config.yaml
tie_word_embeddings: true
init_std_qkv: 0.0211
weight_decay: 0.27
max_steps: 2773
Each number is 200 + 40 x the weight over its row's rms, rounded and kept within 0 to 999. Layers, rows and columns count from 0. The size before them is the row's rms in percent of the matrix's.

# down: layer 5 MLP down (transposed), 2560x640, rms 0.0495, rows 1635-1656, columns 160-319
# up: layer 5 MLP up, 2560x640, rms 0.0499, rows 1636-1656, columns 160-319
down1635,086,226,190,240,190,268,136,145,217,113,154,192,189,225,212,215,220,204,167,221,222,161,186,225,178,153,206,229,193,214,145,192,169,169,246,180,216,131,233,193,188,174,223,199,227,238,205,127,283,237,166,253,188,211,191,198,183,149,248,225,176,248,192,103,128,152,150,214,202,229,262,223,169,197,181,275,194,177,217,153,169,168,280,226,226,157,156,161,211,206,196,218,243,194,285,225,179,292,146,195,207,198,203,186,163,209,170,144,207,207,220,229,246,250,142,180,172,185,201,157,239,198,176,228,238,292,139,149,219,226,158,272,136,284,174,172,202,237,191,267,236,170,272,207,233,164,156,211,192,186,196,206,197,194,218,204,167,214,203,238,221
up1636,098,268,210,209,232,210,180,223,206,235,238,145,152,148,270,134,279,248,201,200,294,120,230,81,197,187,240,199,250,241,207,281,186,142,275,187,167,181,198,135,204,244,155,121,297,220,196,272,223,280,201,205,253,91,186,239,227,132,256,213,193,209,183,232,240,169,164,213,250,159,235,181,202,219,163,191,224,179,223,207,233,214,216,176,123,178,183,226,195,245,178,244,213,120,235,300,207,203,157,252,219,234,211,229,221,220,249,222,177,194,221,231,189,201,205,285,222,266,231,243,159,112,130,223,167,270,170,207,159,191,156,186,265,160,175,193,235,216,221,166,177,132,290,231,270,188,196,108,146,210,188,111,208,140,200,168,193,185,139,205,196
down1636,102,176,185,232,174,110,137,182,214,271,255,178,192,188,227,157,200,287,211,243,155,220,251,240,276,215,209,200,255,260,198,222,182,303,195,174,175,212,220,186,204,201,273,196,150,214,240,272,258,186,231,185,163,237,149,235,182,272,175,187,216,166,241,165,218,175,191,233,214,217,230,227,186,252,201,244,122,286,219,178,274,188,259,148,250,186,256,156,172,133,187,218,137,193,190,230,222,190,191,256,190,156,200,217,162,139,152,249,220,223,229,162,196,162,145,163,149,278,149,118,205,249,182,219,229,177,218,172,251,185,204,145,202,283,176,157,240,210,178,171,240,243,142,227,195,180,160,205,234,197,183,259,170,177,225,171,241,186,188,183,194
up1637,104,171,237,192,173,179,175,146,180,243,171,155,159,144,269,190,197,183,236,158,139,239,169,209,221,148,222,218,204,224,224,250,201,226,123,170,152,248,186,230,215,189,202,230,226,106,154,295,201,200,250,262,271,217,164,168,218,219,260,158,121,149,148,209,231,125,249,194,242,187,276,195,122,234,186,139,199,253,203,132,175,187,137,210,210,170,233,229,166,184,199,252,245,239,182,176,231,177,114,265,174,216,209,152,207,181,190,189,237,195,246,213,202,231,186,181,172,228,201,224,224,112,249,184,199,278,217,206,219,216,168,218,242,243,199,158,307,213,226,96,183,253,190,209,221,188,182,256,205,210,238,218,175,208,218,146,186,225,200,202,174
down1637,103,213,320,178,234,212,202,179,174,88,231,236,158,194,247,227,133,245,224,154,174,151,179,177,173,226,142,255,205,258,228,158,183,116,283,139,239,210,140,138,176,218,176,207,301,198,177,212,209,140,160,244,207,162,233,173,180,138,225,262,167,139,240,178,257,205,236,167,225,206,234,132,170,189,200,183,172,283,278,161,207,177,221,209,210,169,166,210,190,185,169,211,229,205,195,254,184,244,218,113,260,245,247,228,226,231,243,224,174,186,164,230,232,195,266,248,238,217,158,251,203,254,147,103,228,194,229,220,254,227,193,173,191,218,225,112,196,211,203,203,195,187,147,168,239,254,194,173,196,211,229,137,198,189,194,261,214,202,186,186,195
up1638,097,156,237,252,164,246,294,162,173,271,144,204,232,213,184,220,246,231,179,170,226,176,166,173,157,181,220,229,226,167,155,165,204,302,184,138,183,183,191,216,146,229,195,162,206,192,219,155,177,203,253,183,169,248,199,223,147,178,258,165,206,243,161,204,222,205,198,169,220,162,196,204,117,144,236,194,168,189,255,167,219,167,236,245,178,167,206,184,160,133,208,254,258,152,117,173,301,233,208,208,241,211,262,292,204,143,215,226,150,189,152,225,239,242,203,231,224,160,170,144,276,222,182,179,235,286,239,225,181,200,158,253,152,179,181,135,205,221,192,164,134,187,228,144,219,191,203,247,189,205,235,198,256,155,277,167,165,93,139,275,115
down1638,079,227,206,213,217,245,177,223,270,177,212,262,183,175,230,162,230,191,188,208,178,196,259,208,218,154,232,231,176,255,226,256,170,190,206,201,259,214,192,162,170,195,230,173,201,229,185,221,228,201,185,223,208,212,183,126,210,235,179,202,118,177,261,45,178,161,165,179,169,236,137,227,214,240,176,181,190,191,180,198,188,210,227,175,207,194,193,208,196,213,192,210,168,190,195,202,202,182,249,199,194,179,156,152,180,187,204,161,180,215,198,220,201,199,211,110,158,174,180,234,153,145,249,165,186,197,239,226,147,245,233,165,290,167,212,178,223,202,154,178,235,178,183,234,120,285,230,198,188,163,218,135,185,196,178,225,217,217,252,187,242
up1639,103,185,180,181,238,209,171,248,237,178,182,188,175,249,217,234,225,212,155,229,220,179,175,276,237,311,196,213,158,219,211,218,201,215,126,158,248,236,138,130,203,186,215,192,175,216,169,185,140,181,184,167,208,144,301,256,244,253,212,229,237,186,189,207,186,135,166,234,236,218,176,169,182,194,251,164,208,133,104,224,230,229,234,245,74,229,227,174,212,214,223,203,184,128,215,189,199,223,137,238,199,168,262,195,213,201,249,227,214,167,178,148,195,217,197,142,177,257,186,216,221,110,153,144,290,161,183,189,233,210,213,176,214,242,222,225,207,216,223,199,252,242,215,197,276,211,167,149,144,179,205,137,195,153,231,213,224,152,149,250,257
down1639,109,242,205,250,134,184,241,151,219,187,170,229,171,217,198,172,183,280,235,244,249,209,112,203,228,194,268,155,265,220,209,225,220,222,187,211,234,189,168,177,186,173,240,219,125,212,247,196,191,197,208,256,320,202,259,204,146,136,220,205,190,147,165,194,238,160,238,228,238,179,218,176,218,165,237,264,235,251,207,198,210,208,131,190,195,221,164,230,159,240,151,220,238,215,200,135,225,137,171,243,169,155,216,230,212,232,209,215,234,227,129,191,241,271,189,122,251,231,158,180,154,220,272,225,199,216,192,229,174,219,164,221,166,201,186,253,217,196,191,223,219,169,255,145,182,220,169,172,231,171,173,159,194,208,200,167,255,145,152,188,137
up1640,093,167,212,89,199,196,207,189,187,258,176,207,240,213,175,265,168,243,301,183,284,176,241,205,223,239,187,246,227,171,224,186,198,211,183,168,234,211,180,205,230,270,165,269,245,163,162,191,144,143,123,237,275,278,224,256,212,148,208,275,115,206,208,193,125,188,195,251,118,263,191,162,170,217,154,198,218,176,160,199,250,225,182,137,277,217,287,211,203,202,180,213,255,199,215,179,191,152,215,165,146,243,181,205,180,132,203,188,279,227,187,212,202,166,195,135,230,222,192,155,197,204,220,144,199,234,259,221,156,169,228,149,212,165,88,150,153,247,215,145,131,172,236,217,186,118,233,184,173,182,140,179,141,151,213,120,245,232,162,176,219
down1640,097,246,220,199,231,91,229,175,236,194,194,197,215,211,227,221,192,177,180,197,156,202,238,75,270,227,235,147,181,197,194,224,124,217,169,161,191,198,163,126,180,204,153,222,207,217,235,220,139,202,208,193,217,202,179,187,230,172,116,171,243,143,296,207,218,231,230,150,238,197,256,215,274,155,214,235,205,258,174,204,105,160,210,202,162,252,206,197,154,200,184,292,179,163,165,210,251,156,148,285,232,202,233,195,177,161,189,220,184,208,116,210,172,265,208,218,196,249,177,264,200,188,175,273,190,229,250,158,248,144,261,215,178,244,173,140,150,303,187,172,181,229,136,183,224,199,160,182,218,244,249,247,145,187,202,229,108,241,167,201,109
up1641,098,231,213,172,209,171,215,281,212,177,155,219,267,216,156,156,236,229,207,136,164,204,211,168,238,260,94,184,159,194,197,246,268,178,202,289,208,198,238,230,217,213,214,180,184,175,162,213,144,251,166,154,226,163,205,195,183,194,180,187,147,226,248,160,144,182,165,222,221,293,194,158,213,228,191,191,251,257,228,219,158,238,122,212,196,179,229,186,173,225,221,195,182,191,252,280,342,197,152,234,176,305,197,130,255,198,153,123,253,150,147,256,222,196,253,219,241,175,196,171,216,219,209,193,195,240,242,123,230,131,190,218,172,195,223,173,220,185,176,203,275,117,146,246,180,173,209,167,244,233,151,209,244,173,173,156,146,277,255,137,255
down1641,095,177,119,176,229,273,240,235,181,214,173,251,177,189,207,208,248,147,135,233,184,191,167,262,226,196,227,158,198,225,254,192,159,217,136,197,197,206,196,187,179,223,209,247,194,247,144,213,217,184,257,227,196,218,249,272,269,110,219,254,163,183,210,187,185,196,171,178,275,192,189,162,149,217,168,139,252,159,149,237,236,198,231,237,198,220,155,180,200,181,193,105,208,154,170,150,211,167,206,214,202,213,151,187,163,233,225,242,210,149,237,289,262,191,155,220,246,137,178,195,113,204,186,161,201,126,170,152,309,200,151,310,246,204,211,255,118,109,168,200,144,215,230,140,205,116,162,196,253,212,168,135,150,233,187,144,151,258,198,247,218
up1642,099,196,189,225,181,194,247,181,190,128,245,224,232,216,197,224,183,213,171,75,179,118,164,178,149,203,172,218,227,204,215,236,251,277,131,207,218,198,172,106,210,223,167,177,222,154,185,180,228,242,206,213,214,251,206,172,216,204,176,209,261,228,189,182,215,196,195,188,214,184,231,166,206,273,216,181,148,215,215,123,162,149,200,199,81,208,246,248,145,195,197,219,171,251,228,231,203,225,247,203,266,167,229,239,244,196,160,237,252,195,239,182,253,154,291,180,200,273,302,208,202,173,186,228,203,184,200,224,231,235,242,157,212,147,171,184,195,288,248,208,220,168,254,148,229,166,263,179,216,211,242,234,296,163,190,149,234,163,224,124,160
down1642,094,187,148,222,236,262,219,194,149,219,196,187,201,224,226,170,169,198,265,191,299,270,292,185,157,101,253,165,201,172,239,204,209,264,181,202,145,197,216,211,178,213,218,135,159,180,163,93,206,226,152,202,233,191,186,210,170,164,210,211,156,165,209,217,221,210,191,176,188,142,213,259,220,276,234,189,149,193,212,243,166,188,204,199,208,199,192,251,197,187,171,225,225,130,240,229,247,214,154,199,185,200,138,103,160,235,197,183,184,266,172,214,98,163,181,185,170,218,228,233,249,232,168,263,216,165,201,285,183,239,219,220,173,208,200,239,209,156,185,190,170,221,262,210,163,186,164,219,216,300,255,230,173,207,228,193,168,228,237,182,215
up1643,100,222,192,277,191,310,168,205,212,212,238,181,135,231,183,245,307,210,173,173,211,196,215,182,178,166,197,235,184,244,211,101,235,181,159,217,181,199,196,185,166,212,218,170,193,187,151,189,223,166,185,222,225,201,162,218,201,212,197,220,174,249,211,214,241,304,241,205,216,169,171,252,265,202,175,115,157,175,213,151,203,302,200,270,146,217,144,165,195,178,192,170,137,195,307,230,226,205,195,172,254,135,218,139,215,196,160,231,217,173,247,151,182,214,154,161,193,157,227,214,131,207,241,250,204,189,219,180,208,155,164,208,213,219,205,286,222,141,229,181,197,209,199,143,191,177,100,198,216,211,253,195,198,188,242,205,235,185,176,185,191
down1643,105,189,191,180,233,252,226,169,147,226,265,174,209,168,210,174,191,241,259,246,182,143,196,238,185,202,202,270,209,124,167,184,183,156,220,236,138,105,228,253,193,185,196,171,217,175,198,222,189,186,129,243,191,198,213,205,226,232,254,156,190,182,255,241,259,155,188,231,143,163,164,138,112,217,190,191,292,203,179,240,187,191,250,170,156,200,196,185,173,184,220,227,242,174,227,240,173,243,252,253,142,173,152,181,193,222,226,211,131,206,163,147,274,119,200,208,211,185,199,174,219,196,167,95,240,225,202,239,205,242,175,203,156,250,244,149,238,245,193,234,199,143,135,236,233,212,187,182,158,215,197,167,237,208,131,223,202,236,226,263,210
up1644,100,215,188,182,181,188,216,227,208,174,131,156,192,186,207,188,207,237,184,146,191,254,212,139,218,285,234,194,187,197,177,168,251,106,227,219,178,153,183,285,245,211,275,167,174,225,246,247,175,229,231,220,192,188,194,212,235,151,193,176,183,218,251,178,267,197,224,194,290,192,249,193,214,210,202,171,182,209,174,185,171,223,267,182,197,222,197,178,122,221,189,147,189,203,225,187,259,240,261,183,181,179,248,191,170,231,193,265,214,173,258,224,164,233,145,128,164,202,171,200,286,208,177,213,171,216,170,176,153,121,159,208,173,225,190,235,179,187,187,229,238,191,200,147,197,127,236,233,230,208,125,175,199,187,262,263,212,222,128,203,243
down1644,103,278,181,190,254,219,235,232,199,145,213,236,168,245,258,152,112,186,143,199,172,207,226,181,168,177,224,197,129,178,114,314,207,118,196,192,235,243,239,256,137,210,180,189,163,244,223,118,213,226,265,186,241,246,144,171,248,220,211,197,305,238,229,194,170,128,102,210,228,197,230,179,247,176,148,175,223,185,210,160,150,122,150,202,144,185,152,157,182,192,203,272,113,216,138,237,238,196,195,243,209,228,258,143,237,224,180,155,205,187,134,148,182,269,230,154,267,241,207,228,187,214,229,154,166,151,215,233,255,203,307,134,212,256,184,162,214,302,113,169,228,237,208,257,193,222,197,168,212,179,179,169,186,173,181,175,281,192,189,174,144
up1645,100,176,176,214,234,263,137,162,170,160,212,159,204,159,170,159,249,245,160,216,150,263,156,214,198,206,212,201,211,209,230,199,249,241,192,213,223,212,249,172,238,260,175,256,197,154,183,231,213,146,238,189,242,263,262,210,248,201,203,195,206,115,215,239,225,199,199,199,227,126,266,263,197,266,180,236,156,241,223,227,249,196,184,213,266,158,166,167,233,139,202,174,164,244,179,244,194,297,215,248,270,170,173,197,277,204,183,241,187,154,211,203,259,188,174,162,253,215,210,220,170,156,243,182,235,193,101,194,163,150,251,207,188,177,263,182,204,275,162,215,239,146,202,237,202,171,265,226,235,170,187,189,126,254,185,210,276,263,196,188,158
down1645,098,151,203,207,215,246,153,176,279,232,170,213,212,280,147,169,167,230,250,227,149,210,153,211,182,211,281,162,190,179,216,222,179,161,205,157,189,74,192,186,113,237,198,246,213,184,200,109,227,261,172,210,206,158,283,192,176,192,276,195,213,197,177,163,218,189,212,188,270,196,188,212,171,181,257,155,190,189,227,165,131,138,187,228,200,172,216,255,128,203,277,131,248,146,194,166,197,191,236,138,168,271,149,166,174,223,204,125,126,199,208,176,212,116,239,126,276,156,162,163,245,263,277,167,183,148,210,200,184,153,244,234,178,209,170,192,202,242,244,227,224,190,231,189,220,160,267,261,129,197,207,90,231,144,245,196,142,213,216,230,190
up1646,099,106,205,233,196,256,178,226,169,279,176,198,217,263,309,174,135,171,153,163,233,262,139,181,191,235,223,239,171,157,193,154,259,167,174,217,200,130,158,241,223,269,228,257,185,171,286,207,149,185,254,163,235,154,210,204,141,86,204,132,198,233,236,229,164,220,238,167,181,215,238,178,194,243,101,186,220,188,184,229,243,256,219,223,197,162,202,189,185,125,192,183,223,172,200,149,180,195,141,204,191,235,191,241,234,209,243,119,163,255,241,228,139,210,236,127,197,203,234,168,140,180,166,172,235,237,200,178,276,245,215,193,202,195,161,202,178,154,199,213,224,228,261,202,214,212,194,204,196,189,166,205,254,153,192,216,171,245,215,115,192
down1646,102,148,220,213,153,151,189,158,208,154,224,190,166,291,149,231,241,166,154,158,210,193,177,262,228,238,222,235,214,218,181,204,238,177,229,221,222,214,254,190,225,162,222,152,249,236,190,231,211,245,133,220,193,149,229,207,253,110,182,154,133,204,203,209,159,92,159,222,247,165,178,176,213,113,208,172,213,214,168,273,233,179,235,295,209,224,183,173,157,272,203,192,212,206,186,213,153,261,210,241,190,181,172,182,104,244,213,148,151,185,191,221,233,241,234,159,209,172,136,188,143,228,238,129,188,184,154,219,195,154,162,233,203,171,180,232,204,279,169,101,247,179,253,240,160,195,141,185,204,222,170,157,241,249,270,225,205,216,197,221,226
up1647,094,248,225,225,225,226,255,257,176,178,246,236,184,263,206,250,174,264,224,175,165,256,126,177,184,285,209,269,221,210,255,124,249,265,196,277,197,199,191,241,244,163,178,297,158,219,137,210,210,236,172,224,195,199,120,234,127,175,164,66,199,246,241,163,196,186,216,212,167,190,232,217,244,152,219,169,150,185,242,164,179,195,186,168,169,175,184,243,164,134,131,208,155,205,192,209,225,174,213,203,222,222,250,184,244,213,108,184,244,207,241,157,220,279,232,191,200,215,209,157,203,127,152,189,222,299,152,253,201,189,159,209,230,151,208,179,181,215,221,127,259,192,298,216,203,194,187,227,203,97,175,181,179,200,185,195,244,203,173,206,203
down1647,097,182,67,180,223,187,209,237,225,183,234,202,213,157,236,208,203,96,196,245,202,218,215,238,135,266,131,223,183,339,165,117,190,236,219,178,269,176,218,208,224,222,204,217,213,239,259,258,195,214,204,188,204,156,180,112,244,272,193,217,202,192,149,231,234,205,204,147,234,264,189,191,201,153,172,198,144,159,206,126,136,233,216,217,227,254,223,177,253,164,217,145,170,185,160,190,152,189,247,196,189,256,263,125,172,142,199,196,148,225,224,203,179,139,171,231,287,212,192,251,187,191,163,213,208,145,138,198,228,176,252,243,212,207,167,178,92,221,189,219,116,212,184,119,245,196,179,210,234,207,215,166,158,180,189,214,178,203,247,208,145
up1648,105,172,152,250,285,148,77,195,199,159,237,188,213,235,190,163,248,181,215,196,212,196,230,107,209,166,227,220,244,234,214,177,227,261,171,164,143,200,142,242,219,216,196,165,235,199,196,185,222,209,197,178,144,194,203,127,230,266,244,241,207,246,230,191,166,122,231,250,234,176,173,263,179,211,264,204,141,198,197,210,147,220,112,251,198,141,228,189,197,126,271,203,205,181,241,155,225,135,146,198,206,197,214,211,139,254,266,208,240,183,217,232,193,248,230,165,170,196,224,247,231,231,177,194,156,196,279,173,233,257,184,141,244,176,175,209,246,244,177,204,135,190,161,227,187,257,118,154,250,177,99,212,205,221,196,183,266,244,266,176,205
down1648,109,215,256,218,182,197,242,188,240,240,186,218,185,210,268,164,190,240,203,257,156,227,217,167,220,260,142,203,150,179,255,154,136,180,212,257,212,241,224,189,194,241,223,227,246,177,195,260,240,203,217,150,195,226,210,194,163,264,245,223,204,158,238,245,190,199,157,170,194,186,208,138,224,192,187,217,161,159,109,232,177,196,228,158,207,129,163,232,260,167,206,162,200,164,261,164,156,152,219,205,170,143,214,190,172,211,166,246,205,164,231,203,195,199,201,271,236,239,198,190,203,218,169,51,240,190,187,220,232,255,130,194,197,168,190,155,234,232,187,185,254,178,175,196,203,277,209,113,179,249,232,197,280,211,151,241,175,246,157,173,233
up1649,100,187,192,111,218,191,137,168,208,181,227,214,188,234,222,276,231,119,224,140,238,218,166,154,271,206,235,215,213,181,166,210,224,248,257,171,255,235,222,241,210,228,155,240,149,213,188,206,167,201,206,181,121,199,192,209,190,281,254,213,244,150,183,139,210,185,184,204,227,208,188,166,217,235,161,189,222,188,219,209,241,197,229,135,132,238,183,135,247,162,187,249,127,179,179,232,179,269,270,198,200,186,175,216,220,85,200,197,178,180,162,276,178,197,168,197,191,179,179,195,222,266,202,172,158,179,137,195,216,191,156,236,224,119,142,266,208,148,160,257,168,230,206,207,193,268,254,194,222,249,217,160,179,140,277,218,177,181,215,256,165
down1649,095,199,207,248,153,282,240,232,150,189,160,242,252,228,217,258,217,145,150,197,193,171,218,232,226,180,170,205,213,233,223,173,204,213,176,277,133,195,243,169,186,196,193,224,222,173,198,272,193,203,175,184,148,205,82,241,134,196,156,224,153,228,205,308,243,140,172,199,183,218,225,224,205,159,214,138,214,170,203,254,200,149,180,289,264,233,169,257,207,212,200,209,230,266,175,174,243,226,187,139,208,171,227,253,173,216,270,202,228,243,184,186,292,213,249,203,212,240,218,167,198,209,210,158,211,204,219,238,211,239,206,121,212,145,211,220,265,248,229,149,186,174,328,221,163,145,254,85,200,169,179,156,217,216,199,177,229,218,225,212,143
up1650,098,203,153,147,199,213,255,217,146,196,213,197,194,174,231,124,159,200,198,276,257,258,246,203,286,165,266,198,194,243,229,203,212,205,247,212,193,147,188,200,224,209,190,220,254,112,261,192,223,161,274,166,178,215,221,226,184,122,156,202,207,142,108,223,192,213,242,175,227,146,215,187,189,205,161,174,152,231,255,248,228,187,274,187,211,216,159,268,185,273,241,198,214,210,155,204,194,195,244,207,127,188,196,178,264,222,187,213,210,250,210,166,261,213,275,190,149,198,310,258,230,227,246,121,228,222,198,164,289,155,159,259,188,163,127,202,174,141,162,128,134,239,165,183,225,231,167,184,266,224,250,155,165,183,151,183,176,165,166,227,81
down1650,098,207,241,218,157,166,185,291,138,223,226,142,207,223,156,280,158,201,130,158,243,195,137,185,220,165,250,200,204,200,194,229,213,213,152,236,200,274,180,198,199,163,184,193,190,232,181,178,188,170,205,139,121,167,194,226,276,197,232,215,119,134,164,178,225,215,245,223,159,192,171,179,240,187,194,237,248,253,183,221,147,125,218,199,233,231,135,128,177,144,198,189,185,214,217,242,253,113,135,167,231,175,134,224,127,210,162,187,260,220,195,183,219,214,166,203,190,232,189,176,178,118,220,216,171,197,195,116,161,180,190,184,166,204,253,253,172,156,199,123,201,174,199,178,222,272,197,240,185,240,214,184,251,241,150,173,254,319,249,199,147
up1651,101,192,224,171,229,239,138,222,252,211,189,156,168,219,287,172,184,98,185,205,196,185,145,203,190,253,226,173,293,249,152,214,163,203,200,258,199,234,217,177,200,178,232,193,153,186,261,234,255,193,182,207,250,190,123,205,197,169,176,211,285,184,264,170,201,217,200,166,192,247,225,203,176,192,244,173,217,279,167,278,200,211,191,205,213,223,197,172,229,208,180,235,178,213,159,293,183,184,213,163,202,281,222,154,188,172,164,256,213,149,165,176,227,247,238,117,238,232,204,182,194,197,166,197,205,221,205,243,207,200,209,176,268,186,160,205,211,141,170,145,257,136,191,236,219,215,196,224,214,159,206,224,172,158,202,157,139,204,177,195,222
down1651,106,226,183,221,183,162,211,164,169,183,232,188,220,235,193,107,204,204,128,227,159,174,195,182,256,182,195,163,221,217,244,211,203,215,241,171,217,212,212,147,229,242,234,229,175,157,254,130,206,175,177,183,264,273,244,251,259,234,176,214,191,192,166,252,241,228,203,191,212,183,221,212,210,150,233,204,180,236,252,160,309,174,279,277,198,175,202,216,212,258,212,249,187,181,205,264,218,231,225,295,161,242,166,176,187,239,221,196,236,150,188,246,260,203,200,183,196,170,199,170,198,178,236,208,170,157,188,258,184,199,220,179,168,179,235,102,217,197,247,159,221,175,231,111,205,201,190,219,298,173,258,225,237,197,151,225,244,272,221,212,196
up1652,094,248,213,183,193,179,225,222,180,186,207,213,213,163,210,242,223,241,198,173,161,165,219,226,249,201,227,216,217,144,166,92,237,139,193,239,200,187,189,160,203,201,232,240,183,176,197,211,229,209,142,125,187,238,187,161,84,196,224,262,135,249,168,170,179,244,205,206,223,181,210,136,195,194,244,154,200,175,222,208,253,136,271,245,190,237,130,173,165,225,159,229,272,153,239,201,181,209,223,244,181,202,183,176,232,96,152,227,190,297,180,172,268,195,147,205,176,263,209,192,209,215,221,220,153,267,155,221,247,216,244,213,183,195,237,221,152,228,202,274,179,171,166,126,224,116,161,201,187,144,229,151,198,239,185,173,191,226,141,223,198
down1652,097,169,104,170,192,209,240,276,253,172,160,200,159,107,154,176,249,128,165,177,150,219,132,116,133,237,174,158,291,170,285,238,232,204,217,237,127,186,237,234,182,131,159,233,162,173,154,173,220,223,173,168,191,213,223,245,219,252,183,212,169,290,185,233,234,258,219,202,198,189,155,155,229,198,185,241,240,155,228,209,242,192,192,159,139,156,128,161,250,185,149,214,132,138,168,151,188,265,143,114,192,179,207,215,263,175,214,280,173,239,159,204,236,236,191,234,161,195,194,203,257,235,163,183,133,126,157,193,197,242,155,151,212,259,261,147,179,245,162,224,234,198,276,157,284,231,204,192,217,147,241,192,210,138,128,180,202,197,188,232,239
up1653,104,214,177,183,207,166,210,220,164,282,222,165,240,173,198,226,218,202,123,201,187,174,183,197,200,251,215,194,205,244,151,226,209,247,207,267,218,226,231,263,198,150,148,158,179,215,249,278,141,208,309,243,189,179,140,166,225,217,148,209,215,218,184,188,250,251,245,212,181,170,167,167,203,175,300,221,188,191,217,240,225,188,185,207,180,108,213,165,179,301,178,157,203,184,230,203,200,222,159,303,201,107,169,168,119,164,216,235,136,162,242,180,170,181,174,205,274,180,169,229,269,164,190,151,270,214,240,232,206,188,202,207,185,202,222,116,230,204,99,222,250,216,188,190,256,262,205,228,167,222,191,252,238,186,187,286,236,277,181,253,215
down1653,099,130,200,178,275,253,201,236,134,119,199,209,186,272,190,222,256,231,223,272,206,240,175,228,205,307,232,208,270,189,189,209,229,188,124,137,188,284,196,181,173,235,242,102,173,247,264,198,185,190,261,245,146,196,255,168,167,190,128,205,139,227,144,202,164,291,207,207,227,171,205,174,247,196,159,232,159,140,189,163,195,215,210,157,212,212,158,136,190,161,121,171,161,190,182,214,179,221,204,239,132,196,191,198,237,188,285,269,138,212,197,209,207,192,208,285,259,208,140,125,162,203,229,231,162,157,216,209,202,278,242,167,214,144,215,244,214,291,115,246,165,295,177,213,172,162,156,197,226,132,228,209,214,210,210,232,223,204,200,200,243
up1654,098,183,214,202,219,192,205,186,225,208,133,185,198,157,238,220,223,237,263,188,175,257,197,212,227,259,204,131,193,197,173,193,164,212,218,155,222,200,213,81,264,187,194,264,218,201,163,217,215,186,215,243,182,196,237,190,195,167,254,185,202,163,282,218,204,163,202,173,183,209,213,256,122,187,135,178,185,214,170,137,273,162,233,229,256,231,154,209,222,248,197,101,230,170,205,225,176,226,211,155,246,115,185,164,209,155,212,248,171,155,228,197,186,272,161,292,221,184,245,222,222,222,157,62,223,214,202,202,170,203,187,256,114,175,205,187,211,185,176,172,186,108,172,300,147,236,243,196,135,231,206,170,224,152,158,207,183,221,160,165,167
down1654,101,176,229,188,221,152,205,240,219,141,241,212,181,260,166,178,235,204,234,190,204,188,223,179,170,281,198,202,235,199,181,221,120,180,133,201,244,216,183,201,233,142,180,248,171,218,246,226,295,172,213,255,147,206,229,172,165,221,225,150,175,172,170,186,255,243,233,219,187,259,230,198,270,211,233,243,174,267,237,245,157,156,246,155,234,240,174,197,188,231,157,174,226,100,171,273,243,203,205,122,213,186,143,207,257,208,291,133,257,219,189,218,192,216,160,155,223,227,230,169,161,237,119,221,197,150,220,192,150,199,184,112,198,203,222,265,214,185,173,149,210,147,249,190,213,240,164,259,200,227,201,123,123,219,173,177,166,218,121,221,235
up1655,096,182,127,167,165,238,111,191,167,227,205,230,141,159,178,190,164,182,275,174,166,150,198,199,179,240,206,216,150,233,222,156,274,184,117,191,172,205,222,186,185,215,140,148,198,203,204,228,245,270,244,170,238,242,254,213,140,274,233,135,188,229,149,207,231,207,177,234,209,151,232,143,247,221,173,203,230,196,234,247,223,171,233,169,268,240,219,162,212,109,213,141,215,197,237,166,161,162,168,196,256,187,226,193,231,219,198,208,205,203,260,178,188,234,171,184,201,165,226,213,203,183,162,193,249,154,235,161,168,132,180,176,303,178,207,171,202,279,196,187,216,216,198,183,282,237,205,194,186,212,167,164,201,179,190,216,254,191,151,236,185
down1655,094,224,201,207,233,186,178,183,200,209,257,173,253,196,211,276,247,183,269,219,312,250,78,138,187,199,197,122,71,186,156,228,138,200,226,193,238,181,151,183,262,217,194,245,145,252,127,202,134,203,210,185,76,165,237,231,169,147,213,242,214,218,162,202,215,138,154,229,170,184,235,228,205,220,221,207,250,181,176,229,186,191,273,136,249,247,151,220,196,259,202,175,253,232,272,191,191,209,155,217,228,278,162,227,256,145,162,214,211,243,169,173,179,221,205,142,149,181,97,232,209,146,233,300,198,190,182,186,333,195,168,191,228,180,151,191,182,234,264,238,177,146,195,189,202,181,225,150,203,147,190,184,102,131,157,250,200,229,190,188,223
up1656,099,218,162,236,195,260,204,202,218,222,150,229,210,201,150,169,210,205,171,168,163,198,151,216,203,102,192,212,125,226,184,185,272,245,215,205,184,274,198,116,287,255,147,167,165,164,183,257,188,262,124,263,209,262,131,204,185,197,220,191,186,150,212,154,187,192,143,238,192,170,225,220,221,230,231,154,167,258,167,272,205,120,201,158,184,200,282,211,225,168,225,186,160,211,145,188,235,167,223,220,228,156,156,208,232,196,250,180,200,169,146,145,223,168,212,267,214,215,285,177,253,174,271,205,201,163,203,294,219,177,119,151,129,172,190,219,167,256,159,171,247,142,173,170,267,229,217,163,172,247,263,221,198,183,215,155,192,229,190,150,208
down1656,104,241,226,149,213,186,230,182,201,200,204,166,163,247,171,154,132,170,176,163,162,311,184,159,201,214,170,162,223,237,243,235,193,147,165,119,217,193,182,179,178,263,236,220,225,219,223,202,241,170,247,158,235,196,205,250,255,210,174,151,287,172,205,242,144,230,135,205,174,277,228,190,155,186,202,236,193,299,259,158,225,233,232,246,140,212,236,218,166,196,280,195,220,269,225,142,140,176,153,133,137,174,161,206,153,211,275,155,151,199,241,197,198,108,158,150,241,176,256,205,136,176,194,182,217,180,179,125,240,176,182,212,141,170,176,254,104,166,186,179,199,245,242,214,195,211,212,241,218,159,288,220,254,242,200,226,162,204,190,200,218